Part of a small language model's weights.
Architecture: learned positions, biases.
Training: a variant of SOAP for these matrices, 421M tokens, 3212 steps.
Each number is 128 + 32 x the weight over its row's rms, rounded and kept within 0 to 255. Layers, rows and columns count from 0. The size above them is the row's rms in percent of the matrix's.

# layer 6 attention output (transposed), 192x192, rms 0.133, rows 18-31, columns 96-191
size [103 105 113 102 100  98 107 107  98  97  97  97 107  92]
[[156 135 123 115 115 121  81 109 135  87 134 123  68 135 158 173 165 195 115 149 153 151 149 152 111 167 109 142 128 141 147 161 167 196 150  74 178 136 112 195 155  66 136 138 124 143  93 116 143 129 165 109  66 118  75 164 104 181 135 160 116 140 156 113 131 124 129 114 100 160 140  95 180  93  93 170 118 117 156 101 143 145 108 104 180 143 156 106 183 122 153  85 124 131 112 185]
 [131  66 148 130 103 137 175 138 161 121 170 121 187 143 142 163 162 166  95 114  59 128 107  96  97  85 149 130 104 169 126 127 118  53 120  57 152 105 115 182 135 164 184 176 155 134  84 183 122 165  94 103  97 151 136 163 140 120 126 112 122 165  90 163 167 125 120  97  91 133 122 122 125 197 152 100  91 105 134 120 111 158 149 136 132 135  66 131 163 172 145  99 164  68 170 178]
 [174  88 235 128 152  92 131 143 148   9 160 195 146 202 167 119 112 182  94 110  66 151 140 135  92 185 161 157 117 143 156 136 107 129 129 169 130 137 120 136  87 152  67 131 118 171 107 136 101 104  62 138 129 108 106  95 142 108 129 116 171  93 163 150 148  91 123 115 171 161  88  58 132 162 149 110 111 114  87  89 144 143  85 147 115 141  85 162  93 133 121 145 100 144 108 125]
 [137  77 200 133 121 131  98 100 118 175 145 127 125 142 169 131 101 124 144 119 132 122 151 163 146 142 120  96 179  28 125 116 100 118 123 171 153 154 114  98 111 164 132 173 180 153 106 105 173 162 125 105 175 206 139 139  99 180 156 154 162 148 145 180 189 155 171 134  79 112 138 161 162 104 108 101  81 165  91 122 147 157 176 135 174 161 129 167 158 145 153 180  91 119 126 134]
 [133 126  94  72 144 146 123 177 147 175 125 117 127 161 150 129 133 137 108  97 130 106 170 151 120  86 123  80 166 207  85  46 117  96  45 156 143 125 160 136 129 109 121 126 112  83  71  71 119 154 136 145  63 124  98 127 109 184 157 117 112  81 142 145 162 130 105 130 121 175 121 107 155 115 105 140 150 147 165 101 168 134 104 145 149 151 186 118  58 133 119 111 154 144 163 182]
 [ 92 160 104 126 129 128 147 125 124  69 146 111 153 162  97  96 152  69 151 129 204  95 139  92 120 165 115  52 150 130 158 196 107 130  93 124 152 151 107 125 124 119  61 116  90 172 102  59  92 168 125 116 111 139 123 189 131 121 132 111 106 139 134 113 113 117 142 174 124 158 145 138  21 166  96 123 123 160 103 125  94 182 199 107 154 147 139 148 103 156 118 148 138 118 121 166]
 [126 121  96 148  86 159 113 113  69 115 117 111 138  89 133 100 155 128 122 115 169 145 155 136 125 160 141 113  68 161 105  62 136  86 141 134  98 114 130 112 153  80 143 183 120 120 168 103 162 167 138  81  98 134 129 156 102 112 102 106 207  56 178  93  64 131 159 161  16 162 153 140  77 188 119  93 114 130  50 175 155 145 148 139 160 154  77 170  77 202  56 148 124  97 118 165]
 [ 65  96  85 149 129 162  91 198 168 112  71 110 116 125 193  87 136  93 154 115 178  65 141 121 118  99  90 148 155 133  64  83 157 145 165 114 187 124 169 127 206  97 133 132 122 147 122  75 158 161  95 114 127 137 119 144  73 143  88 176 125 113 110  84 115 132 159 123 119 143 126  70  81 154  77 160 151 163 122 150 119 156 103  77 103 163 163 148 149 129 111 124 110 101  75 173]
 [ 96 119 201 122 145 111  48 148  69 131  95 139  91 172 150 175 124 138 165 143  94 128 111 138 150 168 209 118 149 119 127 132 176 186 132 229 134 100 127 175 102 179 154 126  83 152 104 158  88 105 148 145 126 131 162 135 130 135 110 135 132  90 139 105 118 132 115 156  91 116 117  99 110 159 156 147 157 154 115 109  96  76 114  96 158 105 152 129 159 130  91  50  77 165 194  66]
 [163 157 116 124 166  55  70  69  87 105 116 132 162 168 104 167 154 115  94 148 100 155 141 149 182 146 118 106 119 109 124 150 169 109 155  85 105 177  61  65  95 123 118 145  99 139 173  79 171 164 117 134 123 183  98 106 118 123  96 124 168 180 160  99 120 125  65  89 151 175 157 180 122 143 104 109 138  61  98 113 133 118 129 136 135 121 163 144 124 172 157 165 145 156 128 156]
 [184 150 170 140 105 131 162 131 130 148 110 167 171 139  87 120 140  99 150 167  95  87 173 120 126 104 119 163 203 164 151 140 154 189 133 107 105 137 128 187  92 111  85 165 143  59 105  78 159 130 184 176  71 104 125 165 105 115 122 110  98  98 140 169  92 125 181 146 157 154 133 159 199 187 156 132 131 120 125 171  96 126 115  38  80 153 124 114 105  97 130 109 124  86 119 101]
 [155 146 145 112 135 140 100  94 151  84 169 135 111 123 138 118 193 107  98 154 132 146 171  92 144  82  99 141 125 126 130  59  75 147 138 132 105 157 205 128 164 115 136 198 184 151 126 117 150 161 135 147 112 150 106 117 190 108  98 141 142 138 115 164 123 134 101 122 165 141  79 108 132  79 128 154  84 199 134  83 105 130 137 149 153  55  57 155 136 102 115 171 122 127  95 196]
 [ 79 110  94 147 129 179 130 137  71 129 183 107 131 115 109 171 158 156 192 225  94 173  80 146  87  70 189 124  81 152 119 114 120 121 122  97 130 138 105 149  95 119  94 113 182 118 136 149  78  87 145 115 132 124  93 162 193 160 158  69 101 105 205 118  96 131 110 150 168  95 204 133 110 150 139 139 164 115 115 119  76  76 147 117 162 111 110  89 161 157 141 142  73 164 138  97]
 [ 85  82 147 119 133 134 123  82 121 128 147 130 139 131 175 121 123  71 100  90 138 149 130 103 128 139 126 183 173 136 157 107 132 114 156 129 105 113  97 123 108 146 143 158 140  48 112 109  72 160 102  51 138 137 108 213 154  85 109 106 150 161 124  70 121 151 101 113 101 162 102 170 112 127 156 130 115 171 177  89 168 162 157 146  53 143 146 135 122 132  80 110 134 141 135  89]]
# layer 6 attention value, 192x192, rms 0.153, rows 19-31, columns 96-191
size [101 112  99  96 101 102 101  98  97  99 102 106  96]
[[101 175 139 162 132 142 181  92 123 174 119  72  97 148 170 105 135 101  56 143 162 146 166 188 149 138 139 134 159 172 123  73  47 147 134 154  84  70 186 125 115 134 128  95  91 154 124 127 152 129 130 106 149 129 139  92 120  43 168 172 128  79 173 143 113 137  49 118 117 137 101  98 122 141 151 146 155 126 147 129  82 105 127 118 201 165 108 112 131 103 159 178 164 132 134 154]
 [113  96 172 175 120 202 129  75  82 129 187  99 129 114 159 144 148 162 114 131 194 107 106 154 142  90 126  87 148  93 162 145 147  83 183 169  93 121 152 146 192  87 142 118 105  66  94 131 173 138 130 128 122 154 114 191 131  92 115 111  92 126  90 129 104 111 132 161 125  78 143 185 133 141 138 170 116 169 111 165  72 117 127  89  98 126 161 137 133 177 123 160 129 134 164 119]
 [120 175 108 104 138 140  86 173 101  97  76 112 105 117 172 129 211 130 175 134  90 116 145 102 158 106 159 128 100 201 134  86 127 143 166  87 160 128 148 111 150 107 137 101 116  89 172 179 177 106 190  93 115 142 120 102 164  98 113 164 194 144  89 106  81 108  91 112 152 168 120  97  42 139 177 149 118 124 124  99  97 157 120 143 163 127 100 100 128  82 126  63 142 131 162 154]
 [128 116 135 154 132 136  50  88 172  96 104 138 161 136 105 200 115 134 165 162 175 161 104 124 114 115 110 146  82 135  99 173 133  84 199 149 134 111  72  86 136 138 166  92 143 163 133 185 105 106 151 104 114  81 113 121 155 118 127  97 129 136 144  84 169 116 169 137 156 121 124 184 145 167  96 106 156  81  98 133  84 162 141  83  72 179 140 164 107 101 131 149 136 132  85 210]
 [185 127 115 164 129 109  73 119 159 120 128  85 143  89 157 159 130 151 117 111  73 145 143 123 149 124 114 133  98  96 115 108  99 182  96 161  88 167  77  64 149 138 105 139 143  83 132 125 130 107 176 147  70 134 105  93 151 135 127  71 128 148 118 109 193 107 184 130  68 158 126 213 153  90 139  94 126 107 147 104 171 114 106 166 131  91 110 111 160  95 122 125 129 191  85 140]
 [120 131 126 100 191 188 108 161 135 125 152 125  90 107 172 127  54 152 131 184 158 106  92  96 129 113 170 155 189  84 150 106  94 154 136 136 144 151  87  49 114 133 173  90 134  99 131 141 108  92 128 130 135 112 122 134 124 151  99 109  78 162 184 183 171 150 123 104  84 160 131 112 121 135  78 156 209 100 171 120  40 144 101 171 133  77 119 128 159 118 166 122 152 131 159 119]
 [152 115 174  64 182 114 116 170 128 114 192 107 118 140 102 166 160  99 147 131 131 109 107  98  97 162 116 104  90  75 141  95 105  82 142 160  83 126 126  98 126 156 176 161 154 160 145 114  81 116 140 121 172 176  99  92 182 153 104  91 123 152 136 173  73 163 154 118 157 124 136 110 113 175 171 145 118 139  10 120 156 108  97 130 161 100 128  86 109 133 159 112 173 147 175 182]
 [129  92  87 125  63 135 116 114 174 148  61  84 143 137 138 124  90 130 136 130 122  95 142 105  36  95 151 132 112 135 174  88 102 117 126 129 136 140 144 147 170  61 131 140 134 159 126  21 154 157 162 145 114 115 117 165 108 131 168 121 122 121 169 163  91 132 107 167 196 134 160 146  98 109 165 147  73 126  74 158 129 130 138 190  79 118 141 114 136 150 177 128  54 164 157 153]
 [ 95 129 135 177  89 105 160 107 145  84 137 135 129 138 145 125 140 168 115 117  85 150  95 118 146  79 125 167 157 139 159 211 116 127  88 133  87 127 126 134 134 186 169  81 138  98  73 155 138  87 185 127 140  89 154 159 133  89 152 129  65 161 107 116  81 162 144 146 108  55 125 119 107 138 114 131 161 107 168  92  88 205 125 109 146 128  90 155  76 141 161 132 148 183 103  36]
 [135 142 126 134 156  68 133 130  94 175 153 110 116 178 132  65 108 185 153 134  89 197  98 153 144 151 103 108 164  69  57  62  97 101 200  91  99 114 103 141 130 107 138 102 116 109 151 169 118 174 132 180 111 130 123 107 124 115 152 178 161 207 131 143 162 128 130  87 143  99 104 172 155 109 198 158 169 123 201 114 158  58 183 108 127 125 147  89 126 105 144 177 113  81 140 127]
 [136  88 137 126 145 171  85 165  48 116 135  90 174 147 143  82  72  96 123 146 101  97 127 145 155 108 163 142 132 167 109 175 142 134 127  67 151 148 139 117 107 127 112 119  55 113  85 142 141 157 131  92 170 164 113 130 102 126 152 200 120 173 128  95 140 138  70 135 125 108 102 146 157 183 102  67 136 134  94 104  99  76 165  57 129 145 182 153 116 140 144 106 145 174  88 143]
 [176 144  96 121 126 125 104 136 140 138  42 122 143 105 100 110 101 138  63  68 203 118 150 109 163 191 135 105 164 148 144 165  65 139 116 152 113  85  99 118 127 124 132 116 109  87 108 109 131 165 114  69  98 179 164 122 120  96 144 156 104 191 143 150 159 132  92 137 111 168 136 166 181 130 142 163  91 125 122 112 101 182 111 140 119  94 122 174  98 154  57 116 116 110 102 126]
 [135 131 111 164 160 138 126 103  76 167  94 148 133 107  70 204 104 115 161 100 154 120 126 112 132 117 125 140 106 113 119 132 129 139 114  91 130 164 127 106  74 181 148 186 190 190 170 148 129 119 138 146 143  63  74  62  93  99 113 145 138 120 121 155 140 147 140 135  90  87 131  99 154 140 105  79 149 143 177 145  94 144  89 146  88  92  98 125 165  75 155 159 147 135  93  93]]
# layer 6 attention query, 192x192, rms 0.17, rows 32-54, columns 96-191
size [102 101 100  90 109 113  91 100  95 111  95  97  91  98  93 111  90 101  97  94  93  92 103]
[[ 86 173 100 128  80 114 113  77 173 115 127 118 126 157 192 155 123 103 112 105  92 121 124  81 210 113  66 162 143 103 101 174 111 133  77 146 157  87 111 140 169 180 128 141 168 133 161  89  92 147 169 122 167 145 147 154  84 150 148 115 138 147 133 112 115  99 105  86 144 124 104  86 146  74 129 118 145 159 110 142 198 174 162 185 191  98 137 163 114 202 174 164 147 104  86  92]
 [110 209  76 117 141 153 134 154 151 133 155 115  90 110 150 148 154 119 132  78 198 132 133 199  45 133 159 116  75  86 115  81 128 132 151 124 134  94 166 191 197 128 108  82 103 135 149 113 141  75  99 138 154  93 171 173 111 127  99 172 142 130 117 109 137 176 147 165 145 155  85 122 104 124 136  98 131 122 156  45 126 131 154 115 127 131 106 143  99 132 152 183 127  99  87  90]
 [ 82 131 129 130 129 117  65  56 160 144 107 185 115  98 140 152  95 140 163 129 157  41  91 210 146  80 149 151  75  89 126 134 111 149  99 133 154 155 166 153 102  72 149 169  99 157 153 176 159 132 106 114 169  81 149 159 153 115  99 137 123 165 107 113 140 179 141 143  83 186 140 166 144 112 172 170 139 116 135 154 108 161 114  50 139 127 163 118 112  77  48 123 117 104 141  95]
 [113 124 102 108 100 175 121 148 122 187 100  73 127 102  66 130 218 150 160 130 141 162 115 105 135 141 115 138 152 124 136 115 207 104  92  98  68  92 123 163  98 159 148 130 142 156 112 127  85 111 175 186 150 167  88 150 130 147 122 135 186 138  92 170  84 169 158 115  98 187 121 136 103 127 122  59 174 101 146 126 190 120 160 107 150 144 163 129 128 116  90 121 148  77 128 148]
 [152 125 132 104  93 146 151 157 141 160 175 139 116 124  75 144 104 156  98 133  97  96 131 162 135 126 101 133 124 170  88 139 206 111 154 132 125 180 135 151 154 149 136 159 167 107 104 105 125 135 160  96 123 148 185 164 159 148  99 102 146 143 147 163 123 132 170 123 162 166 163 134 171 171 156  50 130  87  61 139 103 151  94 140 153  80 189 132  88 231 130 136  70 104 145 108]
 [128 134 121 164 156 133 107 145 123 176 162  61 174 123  94  82  60 115 104 144 122 116 139 176  73 118 177 103 111 111  84 161 123 138 164  66 156 112 160 141 134  26 178  50 114 116 184 133 145 117 154 178 152 137 173 107 134 152 156 127 145 170  97  66 107 139 146  96 141 102 147 127 117 100 115 175 176 109 170 118  64  90 201 122 110 159 110 150 107 110 113 160 186 101 110 144]
 [167 102 199  97 144 143 121  86 103  68 149 134 135 187 127 108 142  78 109  71 132 127 143 147 125 154 114 126 109 156 129 100 105 158 129 143 149 174 140 100 168 153  54 137 145 152 146 156 199 141 177 128  90 150 121 134 137 130  51 105 196 131 158 109 108 126 125 119 158 118 178 167 106 191 176 132 119 133 194 119  76 126 118  94 127 136 143 117 171 132  63 160 112  98 158  85]
 [153 137 155 111 185 112 125 118 138 203 127 117 148 170 134 171  73 124 151 176 143  96 140 102 103  56 104 155 161 102 123  75 146 110 117 125  78 119  88 142 110 116 130 161 171  96 183 115 121  86 166  92 127 156  96 140 109  94 142 152 108  99 105 116 188 144 146 136 129 157 165  51 139  93 159 153 118 125 101  58 148 137 139 188 117 130 126 104  91 173 146  81 105 129  86 107]
 [147 106 129 141 128 154 135 109 149 144  93 179 123 137  70 146 137 107 107 119 114 125 182 176 124 110 142 157 159  90 159 129 152 146 113 124 160 106 130 100  81 165  78 175 103 107 125 118  75 136 119 169 145 147 119  71 135 130 100 122 147 155 137 146 118 107 130  99 117 142  91 116 145 146 160  85  78  77 110 121 117 108  64 104  94 111 169 156 162 130 110 141 149 110 197 165]
 [107 165  76  77 155 103 157 172 176 153 103 120 166  83 144  78  68  86  60  88 106 104 104 102 123 124 120 111 124 129 135 133 119 124 129 125  87 122 157 139 169  97 126 157 108 158  97 135 193 119 156 131  88 150 184 154  96 121 177 167 168 151 155 158 107  87 131 120 140  88 160  85 109  65 163 154 142 131 144 103 124 164 152  88  56 150 130 126 124  79  96 140  85 135  77  92]
 [109 164 151 133 103 141 116 139 181 179 164  51 144 160 156 138 103 101 101 123 178  71 127 175  66 110 139 200 123 100 183 111 130  86 161 125 100 112 148 142 191 110 103 119 162 105 146 173 186 199 180 128 146 112 140 141 126 182 122  88 137  83  95 157  93 162 140 117  50 125  77 198 118  95 112 167 117 140 123 120 157 153 129 143 133 157 171 148 128 131 114 108 133 132 122 108]
 [100 150 139  79 140 131  95  91 123 161 149 151 107 181 155 123 154  82 130 162 127 130 123 109 113 132 115 119 108 158 137 115 124 140 196 148  97 154 105 135 134 100  66 108 150 155 128  54 137 174  96 210 192 153 160 156  98 108 123 112 156 121  97 124 124 143 159 145 146 189 163 135 118  54 125 122 184 137 164 102 136 119 134  69 128 171 137 163 137 151 131 150 101 138 103 108]
 [104 150 139  87 130 142 142 120 135 128 125 102 106  93 160 145 170 137  95 118  96  79 129 138 140 102 135 141 149 183 151 180 127  77 159 135 108 110 159  99 103 177 166  97 157 128  98 141 153  80 144 114 102 137 102  50 156 160 119 131  73 152 149 135 141 139 172 152  76  89 117  67 166 142  75 118 100 106 150 173 159  80 145  59 135 128 123 117 110  71 148 156 126 104 128 126]
 [115 153 136  98 147  65 163 181  94 185 104 112 181 134 112 165  91 114  93 101 151 109 101 174 168 149 125  81  76 123 155 134  82 112 144 155 131 192 174 184 166 145 147 133 114 218 126 120 154 150 168 160 112 125 147 127 139 109 111 118 117 185 112  95 170 110 125  91  93 152 110 113  95 136 141 127 124  99  54 112 100 112  86 101 160 107 121 122 162 119 141  82 127  78  91 169]
 [128 130 150 113 136 167 155  83  98 144 116  93 119  79 131 137 157 154 116 114 165 137 149 135  68  82  74 139 148 143  63 101 116  71 159  93 115 117 153 144 123 144 102 122 133 123 143 107  82 146 128 111 120 157 106  73  92 110  84 175  87 113 156 178 119  71 175 126 141 128  68 154 204 158 122 102 143 115 197 226 185 135  77 136 132 133  98  87 114 134 193 156 141 161  94 149]
 [100 156 159  40 191 138  92 125 159 133 107 108 149 157 150 169 125 133  97 155 142 135  56 160  46 137 107  71 130 161  56  92 135 192 143 116 109 124 102  86 123  89 106 139 101 181 217 148 135 112 151 153  74 140 178 132  74  82 145 135  82 141 117 116 133 110 109 181 158 206 130 131 140 105 124 151 191 164 160 105  87  85 150 139 132  78 109 125 126 181 130 139 114  83  84 128]
 [ 79 127 118  77 158 187 187  71 115 135 108 130 133 108 121 100 105 105 147 116 216 161 155 126  97 125  93 160  98 192 169 141  88 125  97 201 139 130 154  65 119 123 116 124 178 101 128 159 114  75  94  78 120 129 144  93 171 119 172 218 111 157 121 181 185 126 108 114 107 127  81  91 113 144 135  98 104 106  88 145 164 119 104 174 174 153  90 146 219 136 107 136 147 145 147 114]
 [ 98 131  54  81  86 133 122 129 161 150  99 170  91 162 125 115 150 127 110 122 123  58 104 108 113 158 145  92 100 106 111 142 124 120 168 137 116 134 125 149 152  39  95  65  82 140 124 132 174 108 184 150 109 123 172 167 132 109 122 197 157 141 106  92 138 101 144 123 122 150 121 146 129  60 133 184 143 158 120  70 114 142 172 153 136 147 130 164 220  94 171 106  91 124 108  90]
 [138 117  84  67 114  97 110 117  90  90 102 162 106  75 194 143 161 179  85  98  99 145 164 104  34 125 178  71  83 127 169 110 123  96 135 116 106 136  91 153 141  67 199 106  88  77 114  92 133 141 178 146 146 181 113 212 117 123  96 164 151 125 128 113 139 141 163 147 143 143 131 121  92 120 167 135 149 123 155 144 165 129 156 142 182 171 149 132  66 114 105 127 165  99 101 142]
 [122 143 134 132 144  76  61 142 146 161 178  91 127 122 158  84 165 129 111 141 139 170 142  87 114  55  81 113 130  85 131 154 145 133 116 136 131  96 190 172  62 148  59 185 116 162  78 131 166 109  60 150 155 129 107 126 148 156  86 129  80  92 131 189 126 114 119  96  94 144 135 130 116 103 142  88  78 109 134 154 126  88 119 127 125 122 125 126 124 153 136 128 144 193 134 125]
 [113 145 179 159 114 168  86  93 163 123 151 165  63 138 153 144  93 216 130 120 189 101 128 107 117 137 119 151 129  98  81  67 131 101 147 196 148 135 156 107 103 137 121 105 135 128 152 137 120 149 123 106 148 164 130  94 134  66 152 162  89 150 159 141 134 192 107  96  87 149  96 137 112 159  72 123  90  78 102 160  99 131 122  89 135 130 149 117 141 132 135 117  80 102 133 135]
 [101 134 162 164 139  83 146 122  92 179 119 168 113 131 144 101  89 124 116  98 183 126 119 115 182 137 105 115 138  92  57  98 169 127 123  40 151 137 100 138 138 137 123 111 125 108 134 113 115 137 129 135 170 122  94 186 182 122 132 186  67 123 138  95 184 166 120 114 150 165 166 133 115 178 125 159  92 163 125 161 119 142  93 124 105 141 153 149 100 109  94  80 149 142 216 115]
 [ 98 115 130  94  78 197  98 170 153 158 153 114  91  83 139  83 106 146 167 215 104 138 105 150 132  93 109 142 125 139 169 193  83 103 108 155 128 150 168 144 114 125 159 115  85 128  62 187  94 172  95 103 128 136 118 132 144 181 112  85 127  94 112 132 127 154 129 159 117 129  95  75  69 141 101 122 150 149 181 113 127 157 198 122 153 100 122 198 117 116 131 123  70 104  81 104]]
# layer 6 attention key, 192x192, rms 0.163, rows 32-53, columns 96-191
size [ 93  92  92  94 103 100  92 101 102 106 105 103  96  93  98 110  89 102  95  98  91  93]
[[118 141 135 166 116  81 165 203 181 159  98  98 104 137 110 154 109 163 121 179 134 117  95 200 137 158 107 181 119 134 130 162 122 124 170  93  96 142 180  89 124 145 117 125 113 157  81 108  93 106 139 123 123 158 160 139 149 173 174 196  95 118 169 141  96 104 145 158 131 159 152 163 130 124 126 113  71  85 156  90  97 157 144 134 204 102 141  86 138 174 107 171 111 157 152 101]
 [116 119  93 122  87 137 128 122 119 142  53  89  50  98 173 116 156 131 160  66 147  59 151 134  91 126 168 202 124 133  95 116 101 168 122 143 140 120 170 132 127 179 134 122 205 124 137 159 130 183 146 153 136 120 145 123 117 115 116 184  95 197 123 191 112 151  89 125  97 122  95 110 180  95 127 166 141 132 104 100 132 111 168 153 141 135 113 142 106  96 164 138  79 165 125 108]
 [104 147 182 129 128  86 145 158 155 141 150 171 133 104  83  95 144 134  89 156 104 109 147 133 126 139  83  75 154 102 114 134  95 145 153 150 109  45 162 138 111 146  83 207 185 136 127 173 176 111 154 138 144 199 169 138 120 125 136 112 151 123 146 118 170  63 103 108 136 101 145 151 125 152 136 203 139 148 151 160 155 136 135  84 146 154  82 193 117 132 102 143 111  54 168 127]
 [195 131 128 143 114 215 142  81  58 132 133  67 165 163 135 132 106  87 127 151 103 146  79 144 144 132 103 188 105  75 139 154 129 145 172 107  93 154  83 161 113  94 137 127 162 114 182  94 171 125 100 105 122 142 137 115 148 101 211 125 107  96  99 108 181 113 128 168 110 147 132 135 131 149  96 171 116 117 106  88 121 142 160 177 174 156 136 155 129 197  37 141 129 120 100 139]
 [165 156  70  89 133 186 116 155 125 184 137 120 133  84 169  72 103 208  92 110 134  89 120 126 122 184 110 139 130  94  81 102 122 128 174 103 123 141 123 147 179  68  76 159 111  99 112 114  87 138 142 139 166 104 155 126  81 126 170 133 131 111 109 149 132 147 137 135 109 167 152 151 145 134 211 156  82 127 152 135  97 123 150  97 196  84  54 153 155 175 154 144 108  84 130  91]
 [182 135 161 132 161 176 115 119 108 156  88 162 113 120 143 100 110 139 144 118  71  67 151 144 111 202 113 140 116  42 135 206  84 110 160 114 134 217 136  69 127  82  87 102 155 148 176 213 199 140 186 116 130 125 134  99 129  93 164 113 121  89 131 125 139 149 132 118 121  86 122 196  96 145  86 101 168  86 133 135  95 103  95 117 106 101 134 142 102 112 137 122  62 132 114 104]
 [114 144 102  76 172 146 109 100 170  99  97 139 135  70 155 102 109 115 141 118 155  54  75 117  84 119 177 147 109 108 129 175  84 117 138  99  94  75 106 151 157 105 119 114 133 147 127  86 132  87 119 171 146  94 129 186 139  81  82 108 140 136 132 137  53 106 143 168 146 136 200 115  91 208  85 166 155 148 146 104 167 152  70 111  80 154 135 131 132  82 150 143 123 124 121  87]
 [ 73  56  89 148 161  88 154 113 131 125  95 119 139 157 123 149 102  88 135 142 144 106 164 111  60 103 152 176 148  99 130  84 169 141 159 204 121 140 137 113 134 174  77 134 151 148 133 112 149 125 117  80  94 195 154 150 184 141 148 139  92 136  84  64 111 168 145 103 129 178 137 183 182 123 165  59 101 110 111  70 107 158 144 176 141 134 127 139 137  91 124 146  59  95 142 122]
 [191 159  94 151 120 105  59  65 100 119 129 120 105 132 168 150 143 113 118 145  87 139 127 127 120 116 123 113 119 189 121 101 109 112 156 182 151 138  65 143 115 163 163 219  87 128 120 104 123 104 132 132 182 143 138 135 127 186 128 122 154 104  83 126  97 133 101  68 150  83 104  97 170 124 114  87 146 108 146 102 158 170  55 118 107 133 106 148 196 152 105 146  84 193 152  61]
 [128 155  69 127 134 127 102 138 174 188  56 140 120 104 117 107 118 147 114  71 129 148 172 193 109 144 148 104 152 135 144 149 118 131 128 182 106 157 111 172 123 129 123  78 147 108 122 123 173 121 134 164 130 128 158 108 168  80 125 178 101  82 148 120  89 165 158 108 107 102  86 134 136 125 103 149 134  82 102 117 127 154  42  61 163 162 134 151  99  81 179 106  40 145 146  94]
 [113 117 108 156 133 165  92 204 183 129 121 141 113  80  59 140 116 166 174 119 143  99  77 202  79 170 192 215 152  86 163  98 116 136 202 109 137 131 117 110 132 162 160 116 136  92 167 153 163 143 156 133 108 108 109 181  89 110 136 178 157 100 130 140 134 146 193 152 144  83 104 199 133 110 104 161 159 122 172 126 123 181 174 130  91 163 117 120 116 146 184 130 142 103 199 147]
 [115  99  96  97 154 133 173 118 104  97 137  84 133 103  94 160 110 114 175 194 112 108 105 122 153  87 150 120  88  72 119  96 118 115 142 104 110 195 163 177 103 118 138 133 105 135 130 124 133 191 121 182 121 102 116 117 126  95 152 120 124  93  92 178 146 128 125 112 123 149 113  51 166 168 148 130  91 145 149  59 153 209 102 166 140 152 223 193 126 158  96 161 124 211  93 171]
 [104 165 141 164 108  94 164 134 125 190 133 113 130 113 177 138 169 174  87 163  98  83 128 106 116 169 165 108 117 161 163 162  71 157 157 183 143 153 135 106 121 172 159  93 138 191 137 144 127 108  76 139  86 135 125 142 162 132 117 189 113 109 167 105  75 129 166 187 112 114 115 141  50 122 158 157 141 105 140 180 103 140 105 126 161  75 134 113  94  39 123 164  93 130  88 195]
 [117 107 135  91 126 151 146  97 166 128 132 102 105 100 159  87 149 167 166 133 168  99 148 130 122 147 167 122 130 175 112  93 152 200 203 166 161 151 136  97 133  99  75  99 175 133 130 169 122  98 128 172  90 164 160  91  67 118 189 161 116 103 122  92 114 140 180 126 127 147 184  58 145 136 160 136 136 111 155 157  85 127 174 134 130 133  80 125 147 164 157 113 121  99 108 120]
 [ 65  90 102 115 179 161 173  80 133 174 117 159 135  96 128 176 172 143 152 137 126 106 131  61 135 156 113 129 129 182 116 127  57 108 156 135 152  94 126  96 106 164 128 122 101 178 162  84  69 164 104 127 186 163 126 160 131 100 158 112 145 183 158  92 175 109 115 139 177 146  90 155 164 124  70 138 150  80 124 126  71 119  77 115 148 108 139 130 148  88  93 163 140 135 135 121]
 [140 107 145 107 149 125 118 133  99 112  93 139 134 188 119 103 123  96 172 117  87 112 152  67  92 116 120 163 143 102 123 130 124 176 141 118 115 142 155 165 160 144  94 144 126 175  90  98 136 154 148 199  83 113 197  94  45  70 165 136  97 186  98 148 141 161 159 192 171 144  83 137 141 132 127 131 157 116 139 163 155 119 141 135 159 145 114 146 126 112 134 143 119 129  86 142]
 [106 158 130  90 166 117 153  92  71 139 147 120  88 125 158 147 167 172 140 116 120 125 131 121 104  99 119 173 110 102 142 142 112 113 133 134 113  83  96 108  84 152 145 111 103  85 105 117 107 111 135 122  79 109 162 182 117 104 118 125  85 159  69 102 132 108 204 100 121  95 168 116 136  88  59 114 154 161 111 126  94  99  69  57 123  87  73 102 121  90 161 130  73 135 112 110]
 [190 114 141  92 136  83  49  79 162 199 114 199 113 108 114 100  91 100 159  88  77 125 170 120 141 181 151 112 111 103 108 183 102  63  99  99 127 183 158 146  89 168 145 100 178  89 157 151 152  99 150 173 111 165 102 156 146 132  85 138  80 143 172 127 119 202 179 134 181  31  77 128 144 184  82 113  87 102 126 114  98 125 130  99 118 147 145 117 154 104 151 151 155 134 156 111]
 [157 170  93  93 145 146 138 117 116 119 133 182  97 103 102  85 147 140 138  73 145 140 196 112 160 111 110  94 170 166 107 128 153  94 130 106 122 119  64 124 162 145 120 129 138 124 206 152 163 175  92 110 147 137 107 133 143 131 148 145 160 186 185 137 197 148  95 103  82 157 148 193  68 161 172 125  97 137 130  96  86 144 150 125 129 150 150 104 170 127  67 119 149 119 133 134]
 [ 90 127  68 135 131 103 120 179  65 176 153 124 129  65  91 109 149 159 119 169  77 165 136 168  91  71 122  91 138 190 166  64 138 159 146 193 155  97 133  87 143 167 125 125 147  84  50  72 172 108 120 170  99  91 135  67 150  61 118 101 134 138 126 156  66 120 114 110 158  78 138 141 129 123  72 113 162 135 105 134 158 142  90  97  84 107 124 117 116 164 150 131  92 142 110 128]
 [160 109 129 139 143 158 135  74 140 164  95 104 112 127 154 155  77 125 172 158  99  95  94 103 132 120 177 147 133  56 126 161  71  85 189 125 131 113 126 136 109 158 100 170 124 168  84 110  85 125  74 142 138  75  94 111 144 140 125 179 142  82 170 146 120 102 143  69 165 129  61  89 131 120 136 146 106 134 123 133 106 172  64 112 171  99 119 150 155 152 118 114  96 140 118 124]
 [126 107 141 118 111 146 116 117 111  93 179 103 122 133 141 162 129 128 149  45 118 171 156  57 177 144 139 128 163 153 131  97 112 108  95  87 164 131 153 108  80 134 112 109 125 147  86 151 165 150 139 143 154 129 143  71 160 143 116  76 103 114 150 123  63 152 105 106 149 182 147 179  77 142 191 130 119 143 132 136 130 171 150 204 191 126 111 116  77 150 106 107  90  95 122 144]]